{"n_layer": 14, "n_head": 4, "head_dim": 64, "activation": "relu", "tie_embeddings": true, "init_std_qkv": 0.0299, "decay_shape": "linear", "batch_tokens": 131072}
Each number is 128 + 24 x the weight over the matrix's rms, rounded and kept within 0 to 255. Layers, rows and columns count from 0. Numbers have three digits each.

# layer 2 MLP down (transposed), 1536x256, rms 0.0988, rows 800-906, columns 0-63
170116106125117104128145115144112135100130131138126131142120130112089140113115127140156132100123126131106117161162154091118122136148124111127109118131110123143131154150102134113122112106127138
092118119082133132142131171115186115091143125146133000117107123079188138124133216172168154092121133089145141155147115131059112160150089103163143120049125104129110139115139097122088107123155103
143145096125143108137172135141126105126091103117121139154127125137127175113125171124157145149126131119145155098155133118115171160127117139136101114110149132144126129124150121182145082135138087
132086101122087128104117147111143119106143072150110142137165102095102121127118162142147083120127128136115085159120131135096117126126138150093130112126128103130182122172108144117107099122149147
118141133135156138114146143135121158137145120131084149126157130143142115120093094079112126168133142080157105125128121073145100122178061088134139152102134086047110072128089140133124086120093120
098133100147080121089146134136094138153151177134121110115146147111125185111130113102105147114131141109123164094102084103117151125098135087164149143132149087144146126136135106104151122101146133
098145129130095136125154119144118152125163079172133129154096155136114075117084067159176126129118139133115098158175124129099153156144129121155111120113128136124171117144177166133105136113108127
096140130104111152119116123125108138136124124154096158147122134121109164115121133136141153121115123118108131131144119152135100136139149161132109134120077095160123132147118119151096102127142128
102143100131149112118136090091101139138117155114123150161136114140136151125140103098159133168080116112100103119146137127112102101106091137135062127089111183128103113124082139144133163158162149
096137135087141091158137102123139136110116105119131114117123097131086102158133152149102189191136103116128127152156136150127130112125164121203166100136119107113161095111175149106148120120166130
107138149135151142148166120130124116112133087143136142119145114133116139131118117127161154081111111135146164127158100116154129113086118133079145103140109078140129169141127114142101106125134131
095146129124116112178131130096122121154106105101182097126140137132161124122144110091175150091168135124099128133110118145100139136112111130113136159123105155102132139128163093111117126129146142
077083129116126141171089136145140145161158082182115153109180108121071172099173107099105091100127144128114127111141104105115108122207120125115135145116183134107096114123110186163143170124095193
166111104131148112125109172127103128128107166130122134159137165152120092151150097123102120105120109143114145082106189137129152115118104128164128144198118126123164113139161145118131149180132100
150168116138126154102113085067096124118100079118140134116119098174136118116155137139102103125138124161090141172145143123138131134145154118092201141132125131111102123150155137104114110103169090
130112128164096130126125148162100111167113120112104176132120120133134094093158125110094114170149127107136131083141129137105107082163154113169161135147153102145142126152098126199155119135146138
175119159131111154113067107130098116158119111166137175139151101116141146129147105166109115123121117125141121129138091170119124128114122121109129119142115112130112140114150083130145114152141150
121157138114113100098165060046134117111112130139145146134146096157128129149117133149122144089099128104150122134103109137172124174092109113131079162133081133140147147139110176141150051112094136
168132128117189127141088108132163109136129156082158136161153129128146068100123145084159116147135102104072093160148121171147097152091119142140133116130106127125100134128145114126146095133132121
139134146121120092125136138138134185156114150124169202171113096150141136140089098129115089120147142115149128105134141096158122151093104128116120125086118130112133135132150121128160096158147113
148141128132130110153111143128150120116110107116129127119134112117148136126118128142112130107137125130100156117118155131158151121164140079117160107140144100157132108109127133131116129130131118
119140124115122145112131149140117134176141122112116124097133130132125116125101159108100144129112151129127127132111121143153129116137123125136125142146147097127124133154123112115146168115083056
154141142146111119093176127090094198154068182161124175144150166077100147103157139085134101163108113148148154200161190119134090099099099140139167162111110118149168159125137155136150101111133139
124144139134147164082145181119139132161139133142108151128153094107161109160141149128126131170121109106142148118068145145149159148091138131121137108143118139098143140105098125142116135112121097
079135124104127142147117132070117117140101139132132156116113129124216123119205142178100162158052144125144129119096158123106185130177143098088131116155125155141119129120128146141153163133096154
137101154094164149177063127103152173176111108220149100109124145136159107129157115089140103060119111101161117199195135138141141193185099110152123130088152092055171149136153098110163137164127119
072120154128141072123100122105135138108161150108120144125136147120087115165123098121128103129118118118141110096114139133085145128105138132093115102174118145141093126148077127104118154114123092
123147139138131152149121142143115123128120172110128126138099110130131123124133129150112141119142121134129124136123089118147175104111120136115129106136145092110092141105121115121131176144167119
096155126147113149122123118133111171164121156128136120107125137116155123083145154163115110130140104183133133142153086134149118118105159111153068120119110117139143077164093114121124088169131134
139144110150168148160131122143171157123106131113136131143136090149122108105127102162098084116108142126136107083143135110136154129099146180112151142132128132129107131137097147083167111109171118
121132112149122157113150130074166161162098122114135089114113097123090099148151092095101121162136090132131155186173116150090135126161095132199096126053068172148104140122175190147094082128152127
181143144137102146141068111137095114135101122112121205170160105111140123122137095085132152131098093175096100097084140104126116108125128154162129116118130151103121105110111137120102116131132153
097125105152127190090157178143129123122161125105135145090152070083145120161075117133145183159119148122129110138129101160151161135109101160080120115193133111153154135117180088085094171134115138
091118106130114141131145134105157140106131128163131120119124177113142106111113112069127093114195102141145128114138103120159131140149111122146133137097068140097092076123112136111143139153139127
065116102111136167139115108123127142169113133131146099083123129106139110141135101093123122089096158132107121108127138115144151157150163108177157096140124125107065127126121120139133129158114158
119117172136147106123118116126123180143117125179116139157142133103150161126124142125129108143106118159156154120147143133115127138112111166135148072127144097106103140119121114118123111127117157
147095131155074100132143116109086174112154148127114130135142130128133116126142171147155162189137142138112133147166108126124154103108120132161149090125117141140115110125125096138104090153138137
131123138166128158181120132114105161124147088127123114078160157155143167138109130131158120126157113145128137112120152141101157147126131170166129153102151113084126140128173099114142150135164128
150143099159151128120112126128112067126104116149151056102110124125141163110145133141129086144123111158118121136132122114129097150107163146148134126146163100166158154127122110112125126166143106
124106122140121141104124105171137085125075137122138160158139145133139128124145150144116110090137125128141125128123070128117136119131121152150135115103100110109133097094139116096157146143095096
151146117124111143144091130144088108128106113121088149126115141133128126103095131187113142104116123144117121058104131158111160139123188128146154102133120127124113149122163140157142102155135122
139129137130145174165119133131124141113127138122158114101098127079144133121118129133066126125131141145139140126180154179111140130125130149161115129102135121114139172145125123135167071127113125
126177139148141129194073133142154131149186075164148119133101153145108134155115153141153093156102149184151120107107120146152116108170147167108114090153148154135113147144139121117115150107087106
152127097158166130163125171153127123103076147148118082209161156140140161146045114142138102060119127156146126108134164168092130096144139115130114152129105147103120140088130176112130123112112080
106133141112141104138101114122185094131097159098105115127167184128119149128149146151135130099151122120133071112109149096129118099144146132103115086149128119095129100168104123118149129124103107
138144133148109127102116128128119143114169080124168126094159161101074123095165114130126162115131119071105184118130128105121150118095111117142096124134145157167132110149157099128135153142137168
115135137122108116061112160110129150126092093130114093135091145140156124154109152120138124105101172124106116139132065084126160145139108129167133113133108148100152171126162078138120079160082116
142143127156138112154128090176128112118133103123118226144101155084084103132166148122044127171166120117134129104141160137129135117102155165140133150104124121140166109128130112151172148070128101
080150140106143134098139124104111110141128138122093128097147143133106131099150112139128182216091116146125143178124155084130085152135070104132146143145070091135114113098109090134147120163118108
117125143108193120110141112122113122124133077103136127130124140133123107141144148174098142130159074142108150103073110148106148115094158056124139122115145183070120155123100149150109120088100176
133131102146094127140099132148163086092141109120134132128148106116146110118095138137145164127106122110091117144138094117105150157140108094128091105143096160125125144157120117108148111118138133
155133149132096144136110078105153128143149153162145155130153128112122130076099131150139119165134145105089120099179148113109118150096112078119121181143133114136161143159152126121129153140112152
126125117125133115117107138132122151125113115131137115117111118124144124102136113125144086137136173079117142126109131072134102120121144125116161130170156106106151135092134149131119131078101154
111105141126104126158084135147135155117120075105125171096128086158141109152131134088073143144103106116139122094121165120183111134114133187126116130137147122082114108189143111147145145150131138
090101116100121083178148139112153141107125140110153161080120116146114102139144100128090125107121096142175089152138137159130073107075100130125150166127127122131140137163108138119117113105152136
141108131109112153110146127119155107134130139116157118111160124076161093143144126093135134099126136144107122130157112141131120139082152113107133125147140217112171132148124081118107144147157146
128144157121090135142137160098127125119112120123112199145149145143125126127160142119101135121132070093156124102115153126141094148122131112148127125128115125125117119117116127112128154082167158
112147100150158130139114108146109174076160158158093113118114173197124111112163120153142105122110165125131097180114098132122119137146160070141155129159133105155099071108158128140114146125057147
136130133137163169164117118116120145131089106129145117137099136103095139095085148114145128094121079132144125108152143123100133107090161118096168166135098115136106091092142080145141106101099117
146171094135122073091143119093112177146124127119145129143112139115145130090164115112130101118122151118088105109135119102204120142097111127153141121120141152146120115127117109150101137138173137
165137117113127123145142136102123115073167075118169113112113120104132080137106165108160172151156153148143155127126148114104140143131159098107176109149149129114135152156043129109135129183088128
136139110150127094134096100123141134105127127158142118138121127159179150143108123118100128156128119129117093116121102083136156105109153137126135137127185121168179153130124107102089103119086126
157106105070171122138116104130176101143165102127153134123138109146093125147080104030130140180113071131086087142091129104154148138097202100107069155142128114148137131149097116137105131140174117
132122158117169114130165124104143130124129122113129142196129139159154096134121142084140095169107137132124156122101136106103146120124113121105122137113122162172156144116128119125144115119137125
095067152153126112126135154144134119141147139130111124130139211105120130127128165135176150134117104137150127162106110135096134129113125134096123115123108147191134172132120097122142144101155114
126125131131126126128126133131135152125116122125143117122122125125135145134111132127115126127125144125133144110118131132133118125130143123136132138133115099122144140128126126121113133135122108
111104141149183124066129141090099109114113115114150093173132106090177088091138128130140125108154123154101153130130143122159110107125169152135119124154059079120128110089122141182120087116102149
161101128116146144114151139062147176107151111110171106104075112113124139135154130174134125137146198161167152138139103138081197086067125118149126106146142096168140122130092121155108140113115121
124127158142113095132128137124137142120150123095144144141146104125113136147146114106098112098139143125119106119149115144161135149136122112128142135129127139113142150154135121152124135120089141
175149135144172128154156099102122138066098100090106126170100090108092135112138109111109093150129115105109117129120083076115105090144140130142122143127123136140096137154091135144147138116158116
139117116128148108139141171130117149101132112110127116135160177130179162127133167140130145107103085130109127118165137076090145096142160157117109148165105125121104120118127186138128086111080162
113147123128117120140134110109102141147152127134103112107123188114135178140112118143121175185130157117135121160144153128122094144170110135132148122123155101197177129133120121110142132135138159
134093148102099157126144113101121109125117155120108151163139130160137097133129104116115150115154108112110140094099150135132153118143157132125083112107126131120120125138140128134142116179152136
125099102149152129129131136131123139110148131129090088120129149084104094163131170115130069139124138136139144154115124138089124120108120164160103121157168152141089146083110140125157152110134150
164105107130145174102163157134079085131155089157099093132131114142142127145126171160123110127099169131103115123129086092084092140154127130098116091129143133088159124117111151118125129157103076
135134128122122133174140158166059112117115107173110126093140092125159137095103137123107172127163164047083110082132117138151154170056117116132140100117125116119193126157172127132105104092110130
136129131140140125137120133117131136140128139140129133124132139141128122115130129113119134123128135140143126126124140140119121115136129128118123114131108128143137129134139125124144120129134142
151139152096140084098130121121098150166138105151101148101096159125122129142118147153111130147103101088089122092121144193130076098103139163084142150143110130141153091158146153105139113167168148
136142145146083110147108118093110103155141133093112159104146125127157158124104097112119157138150134182078103152117133120102133103079117123108132081133142066116138136131126142113138133121117122
079154129160129110094112127168124100109066110147135154144137111126089122146165107170136150154142100130167100102117121118154141129123101122174139147139164122097153096157106160157135140143172150
138157133141143157114098118095160134126098118153094152160136123095170100130135168107127134178130121111133115129090117129168148125111134087087166108113102117122123145151137136153121142093139122
118144118114147149105159155105134111134143133151142143151176083146092131192116132153174157119125082116159134120166129120142148141147095096134132164177117155109127141148133127132102058150141138
123168117138123068101118128101140096140102102147144126109104112075106130161131105133069124177125109105137205125159106097189098140147141108106105131132123163150096119137114124140131119138116143
121134094063146118122122140126179124110119118148148191089104116123121127153095165148149103119095122145110163082148121093151134129096114121138145148144140131173132090130116128101157102126101136
205083099142145129132162083125140154102135100077128083117173141139123130127111131118145134098072106113113119167175099095118145150201105138100137126153098141141144116121157146125125198150172142
124078093124135158142128165113099101151143128149156153139104138119157119087154136141125176144144104105157137148124132142088175068147184096172150134150157116130097129136162117112102098191107144
131117148148141137140113108139139120153182133134092145141148142112127151138114154121137145151151127093110104119128149114110123120127102165146118126149144143137088157122094095117112120130150124
154130121114098123115131113132136094114177116135078106087185102117112137138164129124137133119130106131151142126122107121118117114114110112143124127136142109171125084123142133108144135118116115
164137096105157088137141123106117118140130107109166157156122109098147090087144132141152169143163141144159118113146127121118179139154151096140179133123110130136165135099141112130145123113154060
122110139121144127125121114132151111092160129162131135115136136141149132125136126109121158114133125121114114103131098127143148121108163088122115123102129139110107121157124146131124127146093114
150139162109145104114091124127133151132105140100138094153141117101110164107156087087146155127116153166131140119132131167139112125163109113108147161111102111128107146089063120110167117095108123
135107134132152174142177106140119129159124141107139090098164108147112125111121104117126131116147178113100149114152147111176128149140104125092066085125107122144119103134145162155141178103130114
109093132101101114141099147121154134150152125164167110107116156155136159091116088126157164131109154166150177130135168143171158109078102120148122144093126151133118132141147134112138127123136121
123142150147115125122117113109102171113124136106120139121112105136154133128152123139124105143125142183111065147113138143134169121089130123147146155154149107121150174128117133169118142129128113
134077087141153131128075113137126136152089105145179171158133121122108146160113106169146127104149152136163143140167128096108088129083114108099141122128101096181064083113122112122123119150118111
133127109132124107131123134135088128146137142114149137130105115130113167175148107118137136119168219175131121105094142123115096139141144120150157113109129161148183154124119087102132113135123120
040128163116155129113150112117117130108082115128130124125133167099129119176131144102124053157141133132136127110150153135101146126132123102125140133145114146099100140146177160074151096106131149
152143106101150124123125169146087131140096139086132139150090116109153130106125123112138128104148121118150135122118115162131155130126131074147104133149138130127145123098142104108123084187167117
125140169157152134112116131120145160125162134144152134132126138128185152127144103153115143143142110125098125129166135159138109155100122171137190166099149116062167107141137104127094133170166121
111103167130125153172147096118102154173074139110125147134108103145135116148122102118103143119154107092106104126150106164100127145174111131112162102115173201098117114157126195124139103093139159
110158143143115102122088127130127103111194131124117162132129072125121111182151118125168145120093139094094095115136185150148131144150130116139089118124126133123125083120122130110081151113103125
070107117100143146103134110143096119135110188174126158161143114115145142108147157112107091135108121144161133162121130126139109140124130116087135086121153152096126161106135185122144116170123139
138101137064162113122111163137125114122143148167111090179118174139142126123151163153159178091127124153178169129165093146082111106148128102128101148138123149127095137110114147110174109158151104
132145146109114121091147123145125136134141131138139122129137105123118127105134120126130136110135127124131119118128126143126118140130134128126129138139111128124113106138122121119138124143139131
122125095168127081103174154129123155167147127145138140082091140118147117143123086131132115093129156107083119129149122119143116130116149137120162159115154188128113118103117145148122134093194126
102115147127106145176162147121136118133099109112108146099106101107142098109125118096118131102150132128144100128122136140141145117105136094140103128105134073080098136126113165119078087143158112
095104089168101099127138111080131114098218118132161090121117152085147136159125143158118164120118104128136102143160118123134114134117127112178128146137178125143167135114149123156118101118129134
# layer 2 MLP up, 1536x256, rms 0.108, rows 801-907, columns 0-63
112104085128121098122129118120140107124171118162119143120149174173080082135134116141100122076177125094143131135118163134094120139141136125132153196091117100148109126090118128084071091124138139
092098124166131165135089144163118126109185164112112166163132167126121121158181129135157135129123112101170112133121113100103099145143144137094129138112117129127095112156122147116126118104130134
153161116142129161164128153142130159160094151105140110177133149115125140145139126146147124127137161112121105139153126130131091107123164123069130165121146127134163140130159145133168070124134111
150151145131116139164145163177112146120131130145101137149104147115135116125091093165153109127136164115143120080149134125121126146149116122142179100132142091158135100147097148137109141140149130
155139125139125113113120120153148126088095079108115113078137109155116141155088117122133108091155134157122123137153144123141115116146139120123131148131122132147156093168130106110119126115092138
123140119115136130137085129144126128097111148121125160132137144141134114109113141113137114143149136139156116105073164165140139153105098140086107112213132143122139169165148142104146120150185149
108110099170076128163107146114148125188114136095095143104115151128097147099154129106090117150107127104136153134094131126155135104138183159135159120117158109112098103141111077147135106099116154
115096146177140156127120103154135093139150089166149179085123077140131081181171173101106150096162160165152130144123124097168164103118134144134161111128122096157088168153125112129112127083145165
132127149107124124115096080155113073090119167125095086142149102114137115105139132132151177160096130140135155131114142185094089125079097147160128151118151147133144119153078136132126102115110110
110152106131156149125157136152125110143156144129089160160170092083152110138081127116089159134113133104083128132118119146086129134128122120100118141131150132108105096128132159103125143186118140
168103122129131113205079142118137138138106110120138095154160167119142166117133135140124154129072147150098106079131105126110079130134111139149124130144147116162124136136148154102147152147120092
128125115147144135108119126157138127052163145123135098141158080161141125157096157103133115113147134118132128150127118177096144147128131081132134138117143133154145079065156145112144143140159119
104076153109133082123139086153152112119124183104164143060144113150124136122124139131162161087140138114123170098149171128117141121133111161118123077128091144136068136125119145144152171156125130
135131147107149158118138129132141130133130138120112138132144151087140147091142172147144094128129120158088142132142098146124124097113130102142130152165146115137139106127146134103127154142133065
128135130159136074114144112136169135168139154128157132201134184125128144149086094131148151161131123159134118157068171117073083110137132108121109088207126161158110161142137118106097098157095158
140132119128106127138127128134098087149143109073138076108124176143128126131114093137134109132136120139112139138141155121104134101161151126125142122126106135109089160121114129104116147116109126
145111095166086120089137125105165107082148157132120137104167156140144116159091130133094132135111140179153109152065171104146082128134137124162152173117107110138146108121149114079122141087112114
155169100100111139122137146190113136108137080124139142108170117142139145139117143128143146113140083132141083120047102115094158115107116130070124125132125117130130123161112117093133155119144116
120156125164122119139165087139147105100096107155142094132119127097104147119148152116105167138101158109169126092060129140138167108141139107146105129166052155177109140128112117128110174144146124
151150166130123112123119100107116119141130108120146122115108138124133133119111188081123139116128120139113116102125125119105110124128099106145113129133147142126129128134146111126129123139118144
127130136106162125134124137137137118133127131146110117106130104162116150140128157157099182130106115147110133152123160147122118141139125147138148139132134126123123137153092131112113124177141117
147107079169099163136166163117086086101119137077065115098177153105141170066147151117132077172176103146193143147129101094111167134151141121065123174123080138179130189151093075176126073149062095
119109129094161116126124166141136122161111158096121108112155109104078107128144166122162101162119187126140135177151144124154141128178130119121136141118132131139141134145104148144135109122126111
179105078118093090105099148173170126093118092135140131134111142087129125156147119117128146139093131070137155099144123112126088137160155164086124113119156123149141137101203116087113133155128147
157144134120109126156153128140135119171145177166143152160140098146185184095087154097130083177100138139084117099130137155106140207081131171170132064160113175141144122124120111064146169123135099
158102125124189142104178167137130094113097123127103109166138150111130076168121128128115127167153144111124160133134092100148135138128085142095111121083117098100142101137158116142157153141156141
123151127133145134137153093125124133109115099142127111142117139103113105091137153132119126123164116141117129111125132102124115133149134151141116133128126119132122140141144131154150119111086152
121116108143167163145109148095118104126159137135099164139113108178145115120135124139156090115147095145109169059131131140153125134091129126102122120139144105151135140135157115129116141112130093
159123145098120122154144127154156151126128123139103105104110130164132105102140140106145112135122102133127126137125142087111121178141105108135143150127100114143153142143112096106116102082138122
138090139087088108169109123168152126123085149095123079127144171119092133140080106138128125137112116133074084146153112127114101155118116147145123128151120137131084033139114120147146157201129131
155126155146144133073142081180100112166156111171173118099080125146175149110105173128101132165109168172155150187096109155107202158157182108125110128173145112162133152148116117157121155175126112
135128136100178094141121078128126157107135195145098171184134138125120171151140131108121152136133152106162179121106148160164125164136072127119142168094159135166124150121103157105122148118149141
101122145124110163160160175094136109098096117128125121114177128151117112113128129188137120083144125067115144090124077087084113168094148117139084121088172123135125099080121163130124133158093120
182121086160106128116118118150103140111174148149116142147139114155092126148153146131153145122165146099096118121116159131123110105150166142089167117113095157140127090135121124123173102129109129
110142125103126111157075131123137094124154187107112114149171139122151110112141148159133128098109124088141145134148122110120111132097124113139162132117149151138158156112123125140109126124153135
108074149108160072126096104136129113067158090103104160143180129132135149122130099136108113141144088087154142145123141100156123164102143108106170155174122139176088114143147113105097167109146102
144098111118086124164095109119163166131149152149096107162131132082136162100125138112083079115142108152124077177155147135149142132112119147103143107142147136165160101126135131133092184169118102
136182147150109192117070120158146123146103110077147145079160101158079107104073169163149081155096101155144110140139096105142078154071140136158150145196102145139114145196078104088144137142128123
124171130132133132157100136149141127113122098128129117118112103143093122131119127158159110175121166191155085083120126122142159139090156131162144173118142141111128075158132141104071122113142134
121146094135120182106104098115155118122129119126121143068153141098138177082121133125097110114107132138094131155135121137158133143150150155098129100155143123133102156136118101107118153167055087
154105111153116124097139142143114087113121120112125127087133118124122106099117125102175147139150087143136121109127131141125138123147100099096175140125126100122110112166158129103153123156135131
105104147159081105165139162105119139128130163123128172101109129182072138097135144074118112163148135132158141130122113103134084165123162123111177162107130128110139172126131169133132100123121101
102049111132119112133086121140165134113174112117112100120133132175118083123086157081058107141196134106119104088159113158127152119136154102106098116092128132172138123101087151074112135132148114
101102170147127116172155125105102129109111106142105147126170144111132117136171131124157132111105149097100105108136154099129087124140117136110111150135127096148130104136132128134102156096147121
102150126146125162124110145147161149116132162125093142082140152129120123096167138098118154068085167155168100107121064121135151186145140117161145137112125116134147109149138172096140099102125125
126161138129144142151152164138125116125154158115134144155127109143163137105109149105148117113145097111114098142107130152127088116158121120097129143120163111127107099145123115084126107124120128
111149149118143083091120092138120112107069184092091117174113135104108118100147132127150101138114147134119118129109128134144151116151116089129117147147170117099106142119079112096117124175125092
118119110130100153166137161134123084098118093074157139147124141109154131112086169170106150164122135104163138128150099142119073096093098119139109063151143091073141091158135119146134155139079137
140151157124148143109156120122160099143089128137157103143146094124120118111111104122122055122130138146151148140151132103139122094090123148104106117111153092145122120100090151104126145115128116
099166142135134138095108150159117073126127113113135111135115162108114150146142123155145076129149129131129142126121142127116172145142116112104135124108096107119146122103164081141108133131099130
106141145105080126147145124148170122094084118189100136115149089130115090145117116146100144119101163125112155099089125136152128124153121139100096124145094098131139128107159144113105140135120084
143141112132133103112111132117104129127145112089149118101107098116144112095101122143157120138120145130137145155091136129162156085154158142114135138146125079112090108112132135106138105123146120
133150123148121107115160127111156120083132113135126135112146158146096112118099152158148104105111174135168146114109129135095116084114089119139177128144140115138119143167129142101102108125098149
156097153147159110148147150104120162144098139119165148114108141160099122077096139158160203147110145130099118152181115137140099158105109097104124156126148165093117163117150106126114158138114103
160199128128138130134114133179064137161091165137128111099166123187139103139097136149133141105095132125124137081118142142152100106138133151150106142081096111095136117140142124127166113127080143
154132162109133117088122130172194171115150132158113103069095171139101114154139154091122114131091141133110133139121101162163122105117125160149115096071095096104121130119175114163132131175154111
160140104131110165155128132168117100140094127101125183142114139126142145131099114138072203142118151135102117123082142095138107079114137174125139103107103167105138098124097146125137154134145167
137150117143118124128152134138099129153132134148136157122137140140118126138150152172131124115146121135183112113110113121133100094122125127143138115155101121124152118084091118132125131119140132
165179148120178158106123191123120159117099094107095133131117158142122101104096134160181110145092153092135144139090087115076099101151142086117145138123099106137177125107102156100156117098117154
155111177179099103109138094133083155138102088129105096093128142123111148124112110129126141072164129159088119142092102120136078118171149102101181127120158065070105121145066149109173094175155109
131103125130142109143137145168123120145116110111131147105152164130098090093121125090163090040088160132074154143092140097150123124098130077149126113151137155121081106177123114103162117118143138
118114107125119127114109139127141105109108122103091096124092089103157123170109162107160149122107172093132136110124138137135160117060147144112149156071123156140132141136151118099119132125093162
158110118108129177133118148079131150165170121140163111122169136135070162132165136105118132113118151123104138110139130118122102163108157135143127087085169099125108104157135116160151117135121123
119117164120155127180135198169123103130138130142132158150117162119112153079149124084120151171129112109136109090082154134122147110127127134145132116157110122154132123131120134129104121118159108
111106131126144127149115122130131113129140133139115121115137131132135129132125150134110128123129122118109125125112131126142134133130122119126134123136120113133127135152122132118096134126120111
113132105128140163128114177085172104120212142151118141111120090066150116081142123138170082111146162155150123145129153135084127166126156099138117135136094133135133112077124165112117095154160155
138109074112184147141091097114104110133159159098139117080147128117078126048149126108141109134141153136099060131101120126146121105146154140116055108095147128179118137143109160095152157126080135
114160119122108141161138091151134162148152149129119108128150114143157165149125149161126153123129136129160161124129137137116115139112126154119132125117096119153111149108123123170129160160131126
148138100120155127164116145177138131155121142128124150107178110126145166116080123124124138122124136137108115094133149153122132122124160120071172113127113141119136161090120133121146158147089117
150153085107167134143153130141135121140146121095122171147134155090105168140144137083126123122122155112146178156103134096166142161107150142118115130137144168100136076160112145119107085143112134
149159144110178123119136124136120093138153104093123172150162094122111116130141159091123107145142104119164104109092106122122108113127143131122153135113102112125093165118153107151143167082121099
088134156103127123093143135136120172100157107143086104136134121142130136122126143119125126119082111135129110126084158123133112142141133134141142135101136131131133152143092139129107137149108102
122108149103103112082156147153122151150082152120144155143154137127135131100106100129111161117099155163159163102117144150123140125128068131105140193107131134112139119166078112130162127117120108
071152129128150129132085094160161137109153142119119180127167111180130134118124138137125115097153125098173129142067074133176150141100131121152139159069178148107067136166117130138148109085081179
159138123100166127105109134141173137144141120100106137137135165056084133134122104171125010089088172136117104180131079145120129122113135122120157089152114097128128171141155102126096106166117120
133125128138134134120138118119126143117132137110124131126126136135127127121137128101129123136122132134126122118119130127125121123130118124123127125124146131109122132141121136142130135137137124
147101143109139120112109122151116129145149136154112135100100102144134073173091108114124134142113129123152158140080125114129074169121133139136136149139126161144126110152127176148134146128104137
075147121098124122128129138121134116113105117122137085113151150128111118147135112173131131118087131184125103128118109114114133152138102173139116147116137124091149129137132083132133103150116137
096127117120119112129138163128156144128168177137108136108148183114121137150126112124141111103132093110165117123134150134084149149149100115117107139098113136099149130117113122110105105147125112
136086097088103167182137144155074077136090150134079106082154074152141085175118106110147141069103110107124155153152098150115088130148073163162146147156131099165128111144143117107101122134072118
114134128127106129087124165132132077121121134111159124106175096166085118101079142129115123098116122127112149167136132120115148166136092100107160137085101157176107142169147144123110145128093156
115139154115096169129113134140117120118138107128137140126121090141155125168109159121096114116104121091153159140145133095100154155121130147157138114083155137162130139130172070132073139150133107
102192143171116155123126072145081115131143112106136117130132117133087135095133087103126121139114119116137096084141081099106145107140100115144115144127143138081140116150158118129158165162113131
136103088105122140120135120096111136102119151093136149121108208177153151104153148113157151131138147132072131097145135105150116112104175131144123119121140149128138138142123068149102145118103096
117165178131113134131111110166138126071122136114168145110136100136084141129102122137133131097122118103135085104117098162152123127135085122081117127154101114132102110126088093122160122109105158
135117141137144097142126138145135141142114157152140127128135091130146153192128125121106120135143143137150118129136145123144144144124161124111115115154109115096099096140095137105147171110130151
163105159160149127114106151129115093114133145171112106105120123093125189128151106105113121136138148151104128147170098139166102095120139145116139125143121120100123129163154089157148131125149105
163121106132133134133134145135151102119175111118124139114131150111122125129135143150138084121169103157111120121114102080118143146133167125120115140126117130141113116111104137139072123137138165
126124143121139129118103109140134100135129112115138141126131175124105126144125134138152134144136127160150135148124151137113123144136115142149132141143166117120108154108115120127141138109152164
133117079148100189180114135145136141129169146136120118134140139170133136072149140117105128128128144118127124136120110096120136107145106120147141114120107178143108111177129143133129135137130140
108095131130094130125151155084101094077079114178106162140125095126159113125104064113112173150152104111143122128138140114123095119154126118096117140178132130151142134110148151124110105125166104
111104128139088131127142132116094163149123157168119165130141131130148125128187146111093094121180114156150103116116151153121146125147138127093146132086126095136100105146142135179095101128120118
108099151126111153124129158130128115159141136103141084131111130132109153120082141130089142132126166170133118132121122124143105134137116112092126135134111149129155146135124105110100165088144138
158128101099120133159141185162160114149106119128079172125128128154102126164100127112143105116121103073177123137154142143117090140128096140134125091159170099154101129174112123145123135091159120
104148124124150127159170116162093123157102106195152159163089148114107136147127163105118102122154113120148122141088155177146099153132108116104106104156126133120156105116127145152100124123133162
142130131143169117109094158136150093102140123131099104166108145122129144119071115151138178138147138109112120117153121103118129154100155154121155121126142127122134186125131124134107097116150133
124085138147156116145164082075137115136128115142128137152133143091141123130148174116071146163166109167149155135072082157156091147172125121104136130093129109119127129117095151141146154132173194
084125103129085126141111142144185140145133124148125143117145138178127155154135163133137111105164133133144075117153100118108111124162129110128119150125116129135114111121124156140134152133111111
139128094134127095118110140159134147154140155162085086145135150142134087126056168137100115134122119129148100130132109113139128076088168162166143101115188083176139149125161099110164153173105123
078132137116158133110099128174154132139111114120140133116127144124170149110132116150125102109109119141128113165129151149163149119118110132069129151118112088118104137101179099121143146143147093
148151162108114157206129132139113159139143145131095143110091113142056131153078129105153160131127136126131159119121152127113103121106153133129111135127114140122122077128108133154103139147129107
100099126100152094139104146134114133153149128103141102074106146147148132106124143080126146131146143110084094103091144090164124203115164136091153103162113135090135057150107149161153143125151178
128142134138132122140125141125114101132119142120141113139136139137128125116118119139128120132140129131128135133121129125120125114137128148128127128121134131129129119117119146137120138140127126
081114102133108118150128113138110134129122103144129152085136117088130074128163125151117145158144098117144170124059116139110135144122068127109113121108103126191135162154189142098164150133076140
144151102075140114146140141122122152129145133135152154104129156118133157136076147140127085132075179125149094169102129090152122105154095148116122151159142093151177116166117083107129151163127106
120138139128129137120141134109135117158156139137095142157143149092121111167127135087124105131127119166150118096157125105131144114177094122106163122133153139107106148151121147171099142108146095
153147144126145161159111104143134133125116105151157083102113108079054122120145142102124128162110157137110152134129111138087140143137138123094144148090161096131110133153113092130114099103166152